config.toml
init_std_o = 0.0411
lr_mult_qkv = 0.5
beta2 = 0.98
schedule = "wsd"
final_lr_fraction = 0.05
Each number is 500 + 50 x the weight over the matrix's rms, rounded and kept within 0 to 999. Layers, rows and columns count from 0. Numbers have three digits each.

# layer 3 attention query, 192x128, rms 0.0721, rows 0-31, columns 0-127
400593516500484423507402629511587452527515468558503474403486573499575534537575485492489475539559509475568535490475506496462441469376532457464472506594486498478396464504500453422594490441518522492566563407498537499582439412459554494583464513481496473472504607538520378550532541472447442464541565466527562478447568412468427570390510527386527494452487502562518688627535561439505502531527
551457537455471441492506499488480413554516512469569514509517465410556485526433555511462516512548486517558447579460579509507520464566502423536492573599429583474462414464561481597528501566509586410512487542534409522562524517517456526433496537539499550482507493457498512413471495420494532558555586440441469553571455609518432473555586507527516572417498563538458497448452511480423397523503
666464609484499479466621485546410536642535439438619497574570487390509446547438625460566503467444358464587438579556473509431632441546429441534546575559402591510486414396518480618533430542539609366559517623447342505500616477459399453505602461522505491449662458487414514385550556390451477494423565426487458558610437605448386458554434468625603505553464618563434479457475565604394407507509
652397544499536483451586434500406495524473480462533539569527404457438466477422612489582544450459455552504458535547515556417574527567475473549535541474475540543442505474451423557479519545438522484519517535533435505516532486503435461516517518514437533482625448485443587452532524487484495532458514504528452519533425561463463467562479478565505461552515565529447411459485490563469498460502
650452574402488489408588457580505498521472436401493579596577472427436461387428536499558557446467327569630510588572491515451607429586419466632515466573460535588479338423481422557562473540425529367590545465571377526568520547489414478568605442580509377490591507472433496487546537390403511517470537424501406530508471572486380419541362439555543526504424541511378487455404451550376439458487
654443584576543444462535436508389486517512506462482546522511417438424483508454623552520562450509453522462480586546492548514532525560502488564496561481508529471447516503511438631494516578447535470456493543524436530532527511460443478546531464447442531483563457482390525402481459510529506514501520500529419524522437581450497416558510493541515547520504573479395418437455534525453438499514
323621411560433570640359582522608461521477521562421429337472548476636576543552352454368435505580658347446544457541405482589383489420555463508376446445530467483527524574414525453488549449575498559447449438495642491423382450471569403439478588419540525474354562574578464595494538531523424423513475631470626452482628429583581553383642535373508464509597436491602610512573508453622568465420
631350580506565417421586414499427492580536454492557594525537423473480459461409649591505537472459444530485431641592561504485546508550483403520560542534448587442430461441459516647505513551460590406429540561512386547548584519432440506497554494476490561461595432424418536406538472428502532476441520444480402564590427646466479391631466484616566584445401577541443469425453620575408412553521
446464431562489451490510462482459425522594525517546485516492506488470564491512494431470483536499463487441529542548410510505472485441539452402535521457488478456491576391534527501493545497531528571463508479488537505450551525478551523434466444488452593486512568549494498447497468538523562584538399468552485669494391562476460503494539542521532447506535512444482461496514561493502431517528
505504535534482468468554550546531462601556511422491547505457499515514468548476424517433528472435518460588524515480557503481441427594578465458507525496487473379542540462451559512613455468555532517581495531532556485466471515506472449490438497603545442541510487523516358502546532476618543548492480556582456555463529441587498478519397465454530526501569460574390470477415567459454494522611
509438558508486505551501564531516484475439446457477446512442612449542461442468485485582483425527546503397506481426497461416467481586516425528436503535562491512541398533409435505510467569536567460447516482547521432502534415538521477545578538429516568487564562536464527464527490509544445467593600543416536459527505464490545491443505444472506582410565501587472540468463530391520494478493
534510491480553502579430434462456531505514578486538502528604571522525504440543488512421401464411560530574485524574507501520433471540510545450605464516500526393472589380506547451465543489506499557621479501504478515530418456541449554497532439520508470485482447473531462460483492510442532493445498503561470507534519548547474487517534457543476451574371468488520545495464451553470496538542
561496504485501541529482519492479669505571587472593546565484467475520411577542574535487501421518512526491501566490451474479505610529484547573475543448548497486494590421487440489516445477472484562534574523576507486496518462517571460414532462445500509509483433502519595526418498489433528446503553516473576428420535543518455536483497496601532451573489485475539562549510519588518550561530
491542522568517484530465498449498503513535432479538475495589435570539567521551458586499448561441471388565580514456607526571434525528529572446514528491514543500552518517587545489490468519593458514512446548443511511407506493468509503484489482575489527528525420503463473481542444532539583451514535387486500469439557540534466496475499478541421487589416522471523419511504446593458548455561
496491483451477492532449506517515463533539526455442456475580480499549444467391512552576491453534490466467383553450398503554546563492521538468525544446498545452456496525463469571462570512488503471467456534608530499445494475490577431511471511478535503467504517435541496525539475517478452452435515503431555476481457506436501445514545532488439552448512450560526506524575497504474464480543
438473515511478453413463592515498471408543601509413491483423507499452476527534507522498493397520411470448529538488509546538476466489587534444448523521472551494418427554515477477490490521468442499458516396509520608463489471434613504458478475442407533510415514462558505480514493559585468591536533477538555643489454457498412500506558497540578513402537527506438501486504476495421515570509
594508426497542530549467460446514463584508562459510509556480467547484569457539525441513503588529435617494482504467351496513572557528509533495495522508469489586456498392485475433423514498502456486555579437539503424518501517526465485496515485495480513552527547471478499505521505450545431506522446493507506392369508436443592554507515494595517526454483533508502550539539468469538474307424
493560499534477463490476528531528501424433555382439521577518501447485541531496524501571477491481547510492474479512460481452563473413505590487581405454541442432370504501498520473570498486460482515480519554544467519527469479503414470531534523535542466513468518450521549592472653458517586550589547543528500450476514533595468558538556543574433558441557495471430533535585575541438499601592
518494478514523514484538526457513438466542604530467491504512453633456488548525531491526538509461537468485546484442489523534513555417519488497419549528459452459500577474547470454484563470460457531514464504532477454428506530445504512507509406566539520415488571462454558593483445557524466529460505494510443514521456540490485524473561540590512551514453451504525479485621569534487471416571
431448465464510519474540564478526554512454519473462597483515521496600520455509432551438509376422514455514520565515488520491518502561522509514566528538499427478485460562400538565528565532497505427516530481565549497544450445418455494466530557518513549522510501559475396497506593458551459447446527494508494518487497492462444442519429445472536463446484451491419493509483516444502481582480
484470469437493415426498445580516505550493412515517558443562523471491525552515470536437503474509491522514553537518478472523472429488581453516538470532490467522546552536489525496531479498496548475513424560450527516472590493428473504531456499434441512447447472461543457519478420528553515485499491504506481569506485515560465516524418532429533506576552501483509492446442449425460520425439
568497487433528511440553455462495544459468473557596514522534555528496513514499490423546471464416439571464499467479534464414504545510461522469440515405540483494509568428568583415511468441508517554583541512548423490569478552518503589569471450465447475498560472492512513483435514491505510496553482473534506440497491476548574498496536481535452391489477571495567523536430572530517574595559
491502509553517543491479503467460507469494462546443502468415519423529537463536517449467520491501477517547515562510512506533448471571546429565486492457536545475422494436384500441472458444443411504542523486505585562487446494512452455543434438539428565528480518528500526375404499489454506565503492562464498483410552495520478454529575465509578495477485519417400505500495491552399536460533
499500476532525499479492420473551500526461414508454454455552465533512570500582563478634513499546359427602534614580521550461564405484415507545542493527466407446412566500405456488506549483537511480527547403536446597573394500439460521445534470529476557513471487577501560546451522540466436416486431583477528435522525488451415483490517511391456491429484520380510487474512602475492453476462
468492504473526534406534521596567527540489469471494573472550504533552494575547411632414447444525561417545542491470438484523435554558614433543489435489554509430445577571574550536546503606548594516476480510520505502473550385442513615495491512546481493463492438413460469550510374564561505434520541532508493561439511563560406431588481542475460613463530475607552515502438530467455495491514
491475503518544500458401493505498479460555548516436593618528483551464578521496517444529493664564459564536504532508386568504469530477447511487518438528474502591483508429605445558460562467517493494473559419514524556369470459513531538415478473495545457542503539502470460492463564526434510611479453480466523545428486519409531479528468517602502485525466524485620503529500453531550479461484
530508437525513504501523502457468501468588608515485469508491508476449473520547523486455441527536485500559550506532442519526471552505558581409540584538523486484510525482592462479503517430573448576447484470415516541480538525475492437499461409524535498472595388541523516465418510467498498473470430421534463498469527476454378452592457472507484469489446455459496509604450439473504549431520
520569513460505474466483463495539449546512607497511564500640447444557515417512479457465452584463440603511444529534512579532516469456542564495532471584516449506520385497511512513475499450498476419471500550528523505419424535451466559502378522568503445575486570465515526523505540400480523540572478478470509426456527469622502529439572510542465571477541501416485461523451476565436493555502
452454504518462478498511573545477520566473450457420506536498502435516451570450474517490505456540488438463567509495500505493487450491503509423555511547558487534476513479563502510565522556528555493394512559511568500542485460545571469496518543475483411486415472491545486425518541480473567508512489546462487554440534579435514463547393495435500517546498435480439508491548575456505477542484
513417418484492478550459440492381470556462528506502528492534484462465547433587519432474461448484477505474460505516477528528522449527444583482502538524466555506540534467552502496427446418588538538557547444421476485481465576435492556493516504488432499491421491517422465424496513534481495429514387539562549431562489535525560509499563468498467487474519580473674535496443344540505459569461
507491461417538534457459443499419577527425490611522464487505479577413507586556491490460448545523405480574549527610597484514470527520425501489535502451449529508516570473640470446467490446531459510555430505483457573469463609446505572489468519521479405511519430531525479517422518541402492528475411475572503584564538490511515459495444452497486428507435485508572457495398512503454551526594
491514499435472576520537529503512525511448467557475610476556509455498489432578502373533473577468446459479511580512441416490553432501491581454579586442461429478502494471424496484560429501533519493479489523472514463537449518482442510528507549548521524528507472481483486542515516499547467559503438489552503502490461549490464539543444534513426490481578514453522548516549554496523440588519
# layer 3 attention key, 192x128, rms 0.072, rows 0-31, columns 0-127
471621435455515507523442473422540487543450518586557458459405500561547485487604477433384459472510491488473592485459517452412506515452495529521469514443543435443492502535573502441578420493585435554470512430461426443477440550620563560424459572505465513571474508599600432529487591540535456460602400528560555340555537478541480578467529501497513474591450386431546519474530462604517648472412
492528396594538537503430548515509535487460508588505477508454521569546518449558493525463517535562637542536470417499423486516483548425485518519474489488553469524489466589455554491470457484453483519509444530522530494509464469490550520522444513462541568469425499561504398565491553504511469540508484547543516504406540448499597493419430557437467450518557468467560522555511440495609545545539
568399628472481414432594548612436395540530461438520568540530403349462517481425593537554478564543456442522451577444515653599503460597506464492555505512442557465463494480513475631597569595492561413453521620532414520517643524396468420497631465554486536478588469460415570458517429470525567582426607443484412554516404614455518419618462442616515579428441654601450437441451509480433358494453
537531582481395416420551472596417416565500509403527531565505443329496508473488546518456437559544432474582524556471497593564462470524561497461493511501465580414523537464575450562553491635499546417403541560481419558492568604452477488436623493500487476504546503457457550465515458442518528532507492423540451526567388583504500436559524407549532557441383532613435492452478548472428414478462
609437609467417429361621496615370412621519490377496557500589378354450464448438578545555561494518419485516482579443520628525581467630502432480577522627402604473445544555557499562535573658465576342538532528513361611473576516423417515525588529539434489485591466467386582391457467416526508535435597399480480544588364618439455346651442433581491584547406658587461440408430499467432334430501
504569498531441452423523569580529457575519539468498533566516460437524530445515509511526508543513562531489493481480473510511447495506492441476517493520487546438495487553493500467521475553509528470458513491518506540452534565503481495442527503502529495486506514474495494445530535470542507483501480444488480516503482487489506478500493443490503500468450493551589524487503468491483463509486
539470574485570487476628469528459491496507441467562536558510452480464496463480523522596553474495469492527473536562485496475506553506475502522492559531482510526525493509480493520500491496493526408514569502527471566511527477412465497527527504535538494430544489482463536456544467503491515512412569523544450561549505547481502493496511440514547560481466544493418505495508456521400443523538
607402688431459418416571552573369415591493450419530519551535343336430506485419649551582551517509381423507476596460649665561596494648384417397541466532434657484432481486590403629559589639458601354532541619483369533545597615439375375503652491571437505475622471459357581373502382425534581517362616448458359619584320653372443372655394428652527582506429692553381435372426614510430312476516
466451498565588483513488512529485524530433545537511483519507588541455502571573485533475558556492476460524532501479474546411537608468482517500433527437537498556509516573504471560533366453513571534519435540436527415557503501518486475548548501521545502491460478522474445462398420475572562500469556527512398466430556523496455506566571513515532597461642570525440491490571507541514490521496
503511478506494472477468456512446472501491435588444527578448571510546499461501509444511481500525461522547466498444452468486418585582493379468485683526472467484505506561446577500518468526500423526573583501385530510507618476428503556512536422432526497461552496467434458535527488491473484489532439499535525476482523476454440441558525447526454453508497436581528552513544505447521461438554
430558504508499509411542523509474539457599474510475475542413513490510582473545494584428530479552501496557438504510504507480428496509536496472475575505341574404473541486492487409512515497497508497477458574520558605454570477497488444477518487475532473580494468445492493516585508453491541516399407486461579524582466486462574487433504514522498416488478526444538508513448481513474513447571
513556438440504538570499502515453420484522493529419496509492484427435459508570513416542544525493443503488524481458530484575570471512477516523379550473541432536434521460458455496532499472456488520519484544450452494481520532523457442445532472556492504476457537569507507477468435574515520522511508502470433477502494482502449535485503575495514498473415459597411423556533498432491528523477
551512487375468454586453475506527452468544506582545477517531462504490522528431528515526456482503482482450497418449550484411496411421470578493568417482564424418533553575521457510527440501492512485432470500466464502493575513512521484531467442519467495496440486382535544456475532574498582524566528501534476531490498481501490449505438516440575553453532455504445421478502522529507428501462
534505439519558456581390470491475461486529625546458577562521487477521439499566621439494515489521525635525503559566450517590549516497563496437434510451519448445486482362482546513501517516509532461586526559570496468527554605553432544504458463523455413503455462470496556563531472571494470554511518458441607513542408528501507504492569512521493448441536453544425567486548528481508440502443
492504478517545455500445517542548521451522436435500470493518475515473515473536400468528498446465534459482501476431510485399563476438460543578490453520460546599524412535487400567489498467547511508459575492530544539405527523501494464569469541434481518446541535393497518502554543519498573545474469527476458525453552465511548558505498502407510527541400621421420522498510497444417421493533
528525527541522533517482396460502520552429470437511500463457515516538553419531451473547509489520531527481481471495485519406500571395592607491532433516513507439489404551563518514525513513554533459485500606451498479488404505559461493544500388531550441532512476566453448470456503459493471493503506404457433459461461515389456524461528531465467488508568585422581496449441457468589457504556
521504524443417437473504521515521491495529510485459442405496477494424519608525420494427412550412534453585494525395508526510528429507533422546498467491437566619505559537564397521489486551516541494540462544482494493458499488574436572447448504495485445541407569492601519482451522450570482522497496534445518572566502521502536475517518458450504576482517541494578561515444476519523498488515
488511561351440513525442521471542461583485562627525496434468489525499504496460536393429561564481475530492547567431509547474549544584383511457445435617515508504518567508550577473457574529518511452464584508402504456579503483581516553556530471515536493543503473538474526527554463521515563487470531542509487444467448541472512472480536433512548451501478557438509424588518491511522409549558
512434465503564521537475472456546516508428451504440507537483536440538434579406572490525478471503527524511555480556526549523481469526485546573448444373535521553534519476578422555421464558418429420458504523500537464529523527499532515442493497450603465536528496469534499557438472489496550467511543443426411419459540524502493539525473490421568545507531572433539599534518530576485539498469
555513480526511402416549500552497515497408457513509489495423504504483548460494488496561441481521518427456539436516568463409443509470523411557432524615468524510475434550461510411475452433474507470458531473409521538481550514565461493560502548525494526481540506523488531471541524496396455402462470502528473545490440390423550562493537445446464549492483446503395469476483537504533553539532
537477511540553490502560556608536530458464548444502532609460565515495528460467470475500489544510545461546532489514402522513462551564553430365500486488547406512533452466486565536498511503520534509476490435466420445523452492532507555439482513494468498596489542509503457480442494521454499499538557536477475500338536474488453526479462547547485545490499568583481475450471576555560549531529
512500499488435521547476541461485462462513572549489473502531544485427510527465487472460474536522385554465548520493584580553474476482462544458536509497494484474439593511462444503460528518552474551522408511496491476530512500599516448506517469571451461586453428455515488446530464546492503563522484519475518481507444531465393468523535427557527452533524451482521401552515504408557526470436
512631518494521500528438451459521439524448499466549476481510438440514469455529484518519460437498406631585500502495378502527514537387518493493486484549502501468547487560448550460510553557542475451524479499465444526440568438531512545446460517562565515453513525527559489453536483461511489452589528429558465506506498480445492467520495558420534520499506476579559446473436474438546501559565
528574539543459505507553507510523485590489524457612610517484504500405402495487496508525498516573507528493496524558485482434582436515490482515413464528497462602498399535460579439440426479613456478501508482573536421486534604566615577515502498509494456471517512562529504442481500417459434460518557530551429449447415560564540500465537480360482449468562531455425462582478515611510533486503
554522456522490436564488539493447523417451439505478475632425528526599534419496531499502568493462576489439429525572451556431426509527517500368482474480468488608457469443507591490432474502486537433512516543476486544514531588497419457461515507424484470414436550436459488560566558561413474511474525558475539510356483454474538542411475419518506466516502540477439413535523482611530500514570
500448499549521440559559516454519489447515525481528471383480475550476481547464526495463546494382569477463463441489526503451580564429482495561519536519566534634488513518487502518463466494552490445528477490504484488522493464498473512475531634515527463383489514465534524487388532492482524404415504496521399518474524504562571478536500589519475621506523521580494616511462410490453551480520
578484397530588427558507576478508457477452517427522501433572511453507499566422519482492347486484502502544515569443477475567476464448530544518550477478591406458507426533563419508515455451586475508510518498507477486489589591522539551519531509566407547466533494548486511544462536477475479505529484397444519440388598473430454497517507511514457525471586516529520479429498495466487531511448
447473573432517480502556525520551457516511565507453482498481524661462483471465472518563553469560539508608520455459536509597581519508458516526521469519576424494484502608478516533498559471583497446590618431457418492584448476557508511456462454532557485408519536488555592508469462479485514425494543470562493583425502549522499485572527530377415487542506540588406605477407519392527451533498
515451530468531528479523433544528516522487516538526461483476512475510585487492473528469458489539545508377476444483487432395507508487488437461524574545522525530544521520503567462561428453483562574515523469527521471509500445487510489505540498396489603501481502502418466494473499488506528554388531460457489547474488473501433501528520505489421488484504510513443458487532410513576461555474
512509507597478544529554403490495464452561494440457471472513455515485465492494472529619554584529562465521519457493506461492549493441442485544475457513511508567502456515458439501495524507535475498598487574611510496499479454592501453410591369585472429541446504587534599429392454504480493479417505582442505586548528480412497529527462473528539477445501460490492535566465412397480576540449
566492504572526476521548494406441453490455444447601559498579491489484451504500523426564500467482433613404479437493444493504496497473536497447483494501595453556502494456407555492438523496554495609486508392507454445506488557519572498485560505533481488491545511568452598490436453535418507546543447492428473469463468481548494497510499443511448427562465441577513474489521466478542582439450
517463513511499485460529507487492486504545550439516515503455495547428519542491418410515454605517496454530501424455493451465477531523481471497527459541571476575467529494504432504392576456516496532455527548518499438535634431540451564524512504439619551504508491467501498532472527478543451552496550511472477493472525452506497453480544433404490493486546566575374522452456478477496551544503
# layer 3 attention value, 192x128, rms 0.0747, rows 0-22, columns 0-127
532505383488639577474525426446551506523645545480482477462502450544508552511446549503461588533477538490455379542603518451555458471480457508427538435510488556592554565516425629562468579473519530506536393569538517562530454527635552512520518588493419604473512482418511492380411493586403517532527584588535475666482449525466599565468537533494631464442387486494497520531478503655509472479578
462465536509347607502545481533492551522516509534562504520525507620519449516498551508519402503467471533413494493453450342549570466384554573550548514472422511469548418455520508451546494584476490517519426545516422450558473435551553526494508521453598403437511528472484446603540381566550568442496490397459523467475463560632429600490444523497388545551430554474525486510403486630432490557467
477448596463543466552490479539430493519494420481541471574548594422446480498673480467476435420388407494498507482336431449546537368445506451497541563478495489468573468492456435492562375445566487481432468464463564514598469514501453519530505564514526470552516573437406490497582477440510513534558501564400529425473571488454470468505509493551477503418539524504460514490492499457436438514447
559451414518525577555467493508462555487600511438417577555477551446474357408497452544475442409469476508469487508613476418587584448582550499499525506492521449478672549420443567429429431424501499488589455557539524350511441518559439426487509441471539447547521351501530543377574501593531488550490498500473588491595583476403539556504488419525506471545407516575499513358504470532562418436547
420478485573441381477473608553529525545538458480459512538473462456521459618549451536511516447502548535525502523490474514572443554532504566549450543545474600448560449562520437518473598488543564449470498520505556472498524431501613559483536471377557558457467568486527581522516495448616560470480464497495507521557497474598505450579471432466581528511524525614532526438448485352615509526474
488464441474587538508510493520482498475511466540491554419550403478497530488469502583442471504465549386503488548541618441405514545604565448564550574509461514430542611509489589525507597588497468496480621262625548485642521518559595600546566425585436426563410551474530560484541497607497522518519487445463485466474467506558536548474618388535461414461547535446434538486520481549497491450517
544497440540487575480493434433500470436544458529630492547526559546494497643462469532574414426446483553505494514499555534572455411573581461545520448478488511473457632445497434468403588477450498576570508545427518363459524526463480500421529463431523564550548366439508521375445510514486500510561514512492455634516498521582438483456491567561492507476505493546531481617448460483585484509404
496499483389445471494540543494533517509560447518575464482400570551514462569459468512461495542450478443493479502482449418393494554466482449449444550524518496542449525410626571532530344481542487463406390575485511504459472534435569608449536506488488504505548497449443528477533513536556577538570363459562383485568447568420505540498600534550483547469561491512470421544545473456610520575454
564523506462505538518512496465508459581602388555539415492517561565563506520542555437477472407470501489566378486484447507593514522503401405487471556386568454446571569404400458516426435466414522458501561496473399531500519525475357525449538496556440525473504532536492432491515487457501530573577451574460488497506565412513485483538609576527421546373589526544401480587541613538629527496432
496532529522417344485417442463532543549478477356400461534507481448498455406507440452524456556485502603515545452490593543544541572409432498498527433568449459486537425495514488523577519464544448423340538480484497520483523501445523483581504532523452475522469590619531425445477542501532558573552522438476534463598424497507509526455437497464469475579539488640562506460575532489478508379332
531538478535532546555514393505514551529637465445470476413556529613616584585486505492566415592504493467476351551489425540471495524460514547580443556484510515451473545515404541559552560524435564453434447463426536503418443512429502424497537527483421566522579559481585384530521479477485512443489575517517487506511450574568473439470471507406586537364555471620535538519526496440568489487577
507490509446511442534488544567516487494507378397455560521386593526536569414549564542486429517441504476460433545410377481460597361421489449531475501535501467466508591564564574526514421470548539490395453549524466526514438504512439478496518548504463547485467587524529469551519504598433545524493579411497450444403563529556457529477510476365415487467513446647520540438580483431506438551498
474502545485541482476557407549453409478454438510527493518607598573641616590471520571635470479429584462546520524440485524484463515531515345537546474489470503537447579517522529525512523559462428446430513462381502531468549405467509622454607435494487499508376537431536526464475522579553525538591523541500505514492530533551441435464480461487413463538514511541446525525531478535586571529390
522594536462593499501501580511453568570352468404449571468485505447494509762516532546584530483527536480506487483462458467482526365564460588550367450483532524403439577560479582462570509514574534494576561530534470457382436562482482490462432484476431473544544566435521587401527449392414467384464537523465501472587526534475502537465484497550610470442516474470433449532563477456585602576481
463415524471517571507580466587528561428523517561440536600492514543527480452459521542532426507506380407473611527554591403595592477524570515539543501470467511502374467501465492461492469537460395545478471478579501428585503397562476510580405462524564384519436470580460487531540444518522499509477552529508576550463485520495531555445487434495402497570411551448453509547421528483493515570611
467544505548464500501532502426481530497569527421511435501608502462540533447542524448441517498428551500457514502528515520564502514465489329498503492563453533426583417421429568528500558453462583527502417613571512468545478489454625478484589529529409581552499523467472470482432552476483458537467432498420473499476453504446409546506547530410458463497542494551463527545563450524490456504460
446538436525409546458463519498561427531537397558501491479496467546531592519447496477537449520567453414472491482453396444536532482427501366522493552532441473541481507496561508566525445593441547522426304456446458559492546432547525600469528456460439478401473439481439532614557541555518428433491510476587438588508483482530470454544525516534507512420495522496508470609438482517447531531480
473517447549429431505488494474585500567568429465479473477479464482625612322389511492465573552545501484503545464485469579426579457417378479589485442509493503449434541547515547587418470594441534539341514426443490592448492533519528440443472539501497495509508528518466440528549507589506489553580457473487500494433506516534521555508470491410421548479533464485525533603531479559441511504547
450462542441617494468510466607482547533498547535569620457513464486497405446597490567492445494442512490517466520442450384514444469513497494535540531561410543511488404485468579490631515450555539379409462453576503424634438488547487555571472540467533379516416570496473609509633349468496524578484569527359592497502555463550536524472462412493472560534469517498501512511486476548492479484534
578462443520414536450502612424496470447456475536579466627434508595429467463503493575401528433506465535484513428560531484495445474524558444449510522387463415522496547444526527457367440531485440625528438567572415461523523533532463592488467457504528497529533394558501596411454533593524495543568378427552444513536538485415497548515560390481431499679487488474472511451553480572498496559464
473518377544435526453475553476518439567598477471448511495419524496553494436450524608479554550593572502391425431446460494444486481485513535565481472450550532480389558532478571525431540526445544546495461573509474513375499504478452500374445570452533501521560518545490456472474372478513493508509425454539482564463553471451411559584465472403447567522530542474514448547506490530488545539555
419490487501432455456488540534513449503405529494518483425526590560606599523523568507497496491528460481452533470397541497493453578425535446458519535551425476553388581489537550542528559536427573475464438519513486574523501539462606564464494554401407473506407601535466539479490419439500563468468507503479497495470496544494494430546468519459359511475447483469453525605482501436536468595538
440513598480546517536498588533502478504426494420611517495528583453412477493463527559512368530493478434558613484341471441376512494495505412553559589526474545401454454515575507541492480513586534481344506437588525408444472547377506567500543556539482422545520555476477592578520466432548533505533463450375527424504574533559510525520471512538552522402546492450480516583485537359486527597332
# layer 3 attention output (transposed), 192x128, rms 0.134, rows 0-21, columns 0-127
540537554528541538438500472408503443527522451545458477450490383496555504487452514511413445508403487462566477522424410488450517514485565539527575443511617402464480607413543411499401648508518585516435402479576565508551503457474462582572528447467568552447489579478432604600478467533616495458444485623566484357440432536547484471460566522452456509503390474466525468445549478483529507520520
513484514467493473398538409497439474440473468543486307576455512529490480451613533413486477547491457512521523496430523542578480546539441494397447531556420459488458423562625515518456448555485516477457557447496562591468558518571489528438572482597479525627378562499512447507452492547440566504560567568524500716497495491466409515436544478535535524531496524414522579504430512462478517523425
483498426478433465442479507512540529456537452542593580530505479486476509568481535553426460566574478500485566459565506508509431555545442494475499601580427472591475447460460590534571392426465469386451608511481506546512520513472605405512391508460503505509467547497593475466489558492509503421517437516532574567578487494477576483568458523476543502519646449554475496556416525484610536419368
529547656509501579503631574500480496581507545499459510546447509529511564481439599434446443544421452538438352496578481478451475526453496442498490522448408498579485524368365514496442541467581470446511514561489488549518504454517585498532424464534524429507585606491533588544537516503540452477360588703491565606466443473443494482442584503525588540500569448479512381568501584450571520454462
477442529517525459557429468630544557405404484531494494499537522565444501530451545607583583562491515450444603442477492500420468480473512437531521461503474546465428584584514575464473516486461447430519483555499526561513517596517536575437462520513411511593459447550541535489488424538500560481490381487513528447400584476542515534427493500535438439461601497442511445539642590572458448498537
458483603438457498513554527433562486465482469517559553598462509533597547460559508437472429541502508533552452561450389406417621507591433522490467553519531490493476447484623481552544544534620523521446470568485542424566433413426454518428519534618505454376564494401439599464597483474511509485510543453461550402514562372398546436411538486508491433563476514464461596521592609599453500535628
523573526521537595436462479507534586574446504477453423503507469474529430478509529479442577524438473572483432435540447418471532426434469403423515436433458417595509605468554500530430519431509515606553487546455477549507537542470464522534511499415570428539500481539447518549463567468457416485466535465499605466498467479515501534532517558509577549505315491391485417517490484428590523510504
541466394511558447370542427502535546482500481533530529519604453505461488513515643439419515527556457579509519561576523486541459426541413512444567439471492512479486507497616559479526525543364553539623581505499458611483521503515450625624489477541510451619490473474508476440393494462519472497447490498500419433471538505489489491436505479444489483503463485538402507547502472512496454619516
511524405496446479477452534540559524516544551467496560499478422444536488518600564526458613577592493605529477475477441483550500398508553499460499439508484381560544593469452606532491498580498557575548466600474550519444530528414563511549410507499451411519585579453453470556498579480527395552503536555459478412585422549447567430513490467359515514558513432508485469575338384470556434379433
433510534426535544500499507538429488558507464558536585523485549469423574500537450530527519455477437460471540520497514537357406532521536562476535506526581625512503532572469534494524436469576434470601517522568451622394377529540483472391538493540388566429494453559523370421549488530492494493533445481611566439502579566536510467484399470501449478480675518565500492485486422495461523433516
445428438508479470470462581513553501502455480478530483529453364495580511498475468578380604471481648485514595458392534497456434481403472479470591486527562468543418633432473537529508514589530541446524392450492440594447487565424481615481540471490477486449344535440481472575441446550523477526500479472494470430531530540621445505485540478445445467484454493483467531487549465515512473522540
463462483475504466409534487502521527491481475456566464580502397508506480476585540467321520439463540471534544488523628514498338487565485636487582591553481542475539498414392543413608446579457408500412476478478486676508487505468518570513485502525440544468399518434517522509549439467553536481433467580507460524547588534430452516522465523502472471604611440465526447488531405577488456507464
475464448498483488439462444535596522514461484537575450526450465471567431478590471533374527557530455545466592352468458441466419418575466517426538462549488493528498542582561442529543502542517490611508503521457608549513517575513465570432521497571448471439494436456475561490531549373532524478471508347419503386489584426504533462588435511474515499486501595430353475512442516500537490413586
478422518563517467592520443440489488462360500504526502461505536420560554446484473437427567405529603514442586439558551537395592435394478469624537529504463488573452532369440485431540459438383444433511481389347467518552545454481483544535375531422541486572541482621491507501486465484558455479386435458511452402658483474464471547507550401421460474518390549514481490496474547531528463494548
524515580493477563576559452423490466510547608510508444551505512533521436451532556426536432537515504573440484490421458501552463570571441526507429626471421555584511374525535454511445528466484489497406454436514482482568547486518547426401540518645576484588455545428602577483517526509425497479552618505482480608467444445383528488497519549613615527491489559547426594497461574508491518451394
475474433512625519472483438530549544479449326507539516438495476524497536472563464505445435530437463427596457548506546528488488440496530489440518552531597477489495625561557556556436541465544565509538487496548585574507465545508486604505500469430542497451517541456564509455510463593526523594516474506509533454480464466588546454472458540470495528524567457461488372491477440559559455517448
605500434507508484427501443477497495527542553505524394458555485608474397458555520504460539527527620514549527491463479518692437468600441565468507462450459433428529526599572547530458506558461574537486537546497551493489502487482482543507518491529477535534414488444516483523428467458511512495579474444387420493472495463521447525495533598492395490549489548403547547505503471496547452580506
488549436513526514380493513476464376468550515534540541510521485624489422477560465427411526496529589477573473501475512552533460498529527620502446510457523537426552489527536521454499503541494509633509467495507451508409515472400436548417544473530469532448418485487500466518522387531494487549531553405426457491492542508476440450494504579459448505495586476541570509474572321540423491488552
491471514516503429565559502504497472404521442510504484599447542532571529491481514541429416529560468420413606432462439466448466514586492528496538565560465534541412349504536562474494462461501441411387535470542559506560504513479618422425493587604530556510496650476621473452538497512523590441478436548522533508510503511422562473433521452533510525447558520527409533507517604513536578447441
540605541518545596443574406468494527552513590466469447450521546515425512522568606399509485522455381560538400541653472502616583478550455519450440485507455539463563526434573488434455507498508499608541530566477483473543499451548488539594497476508539473511622452481432482529489530493431411542387574573402520617461431510441493461478529568555563451558489471468566475553456495456509521528488
521551454611561514476517510515437496402477522499456406520488499674497415526570524421466613502478543516600477488526471614536492442444521546502491519440491537412510518442506490399454555521396481619531463456455509507493540524495518570520539494440501536517511516497557524574439437531439450568412530508415478557515484530523470490475529567489452481476449471514567469535515400440480445533528
535415414530514452517478413525576530344428461538493425505529474578488372521603423531429541477487510531548639514475474534553460440613498523514577518528513571418564461606630516524493466530454466533493464449476507493477527498463495576492500527518548562539409453413575505497502481467438535534569448436466422454505523472580537552522477502485471469444532551504472448528425469534512479551523